config.yaml
num_hidden_layers: 8
hidden_size: 64
num_attention_heads: 2
num_key_value_heads: 2
head_dim: 32
intermediate_size: 256
vocab_size: 8192
hidden_act: "squared_relu"
norm: "rmsnorm"
norm_place: "pre"
norm_eps: 1e-05
positions: "rope"
rope_theta: 15100.0
rope_fraction: 0.5
qk_norm: true
attn_scale: 0.214
bias: "none"
tie_word_embeddings: false
parallel_block: false
extras: ["local attention windows", "paired heads", "gated attention", "capped logits"]
init: "uniform"
init_std_qkv: 0.0545
init_std_o: 0.0
init_std_up: 0.0545
init_std_down: 0.0
optimizer: "muon_variant"
learning_rate: 0.005
lr_mult_down: 0.7
beta1: 0.9
lr_head: 0.007
warmup_steps: 0
schedule: "wsd"
decay_fraction: 0.698
decay_shape: "linear"
final_lr_fraction: 0.1
batch_tokens: [8192, 16384, 24576]
max_seq_len: 1024
doc_mask: true
train_tokens: 154100000
max_steps: 10259
dataset: "wikipedia_en"
Each number is 128 + 32 x the weight over its row's rms, rounded and kept within 0 to 255. Layers, rows and columns count from 0. Numbers have three digits each. The size before them is the row's rms in percent of the matrix's.

# layer 2 attention output, 64x64, rms 0.239, rows 49-63, columns 0-63
112:133080132104144084095146081141117133072123130125093138145093113131128145113139158092141187110115117134120102125121106187168101155082077106125140148205015140141135137114128152069070107114167103
090:121163137063105096107107112135127106124102115128151169099124196106093154108174115090146160151070142132177135089152104104154102095081098081123174132092086112190120134149091122123078171050161135
104:138124160142138148113126102128152105099110134173124111109174154119132135141114176125152123128104044122091153062137079140124112140102140135146115100048224116180134133189151101169129116057151165
108:138188147140100133159128093090139140100158126121156149138103159148107143144147164084136139123147128112029105137110146123113112098097093189202188117102148092131138138115130183133042131063093114
093:170137116158108126114135153139155172170108104109151147112121134114121111108154125123185100124155083171111144098153137141142231145182129149110147100161124076145130222171080195141107168153096140
084:153092095149103117112114140123076122094162124117179127098132137149147118102127129137164159132186073181156162124074148106144164126111141167108156035119134197126159099152082129148164133157119215
084:126116100088126161100137093147073150135131113101118153162103099116122153149109124174165167077169076152164140172099208115128110127124160213131174169149168155093109105116105162109076160128146073
102:117151088187122117108141135158152098147147108174108146124124128174166098144083125108099095179111170087063123177189157191168109148144098152170137130108154093113120141103156118085111208140123182
111:162117093123140111102154148153125141154144167121108134141181140183113127092146120161191126116115149129089180113095105177113113107108160177102080113110048137111146163036120103077137123196090135
108:153142184084104122134087091149111078138116164108127121144090127126113146126149109157187102135094098061090198167133108129115168123141085101187132137059050093099111153105134103113081103132163113
098:165067127119136132164123124120118127128149118132120139117152101105099118136121100143112116171108103066115165135113126149114183224131075091061124087200131139081165133112136115179159037110129113
133:157114155124135191184070153150176129145085104152109173143114075109119107109168090131088121137121162128142134174135210131169109125159138108096141118171128108171110095116076182146097148096203141
090:140158166113120139190123167137153154135107071129171139096129137127136128129109126119118097131138122130067097101143092134179127183171057085177118115067155183139088046114158166109138121068158131
096:131117135167128094109124082136096143147168144096121158113175142152114121122118118172107139118161151171093136089063103191103143128128119142108150135087092180158106202113123172104163122143084240
113:132125107173117128110122157096120142082160098203085122089108109075124127131111148121102127101113124111103145129141126122187051227151167168138106094125142165084095137102094165075124064147135113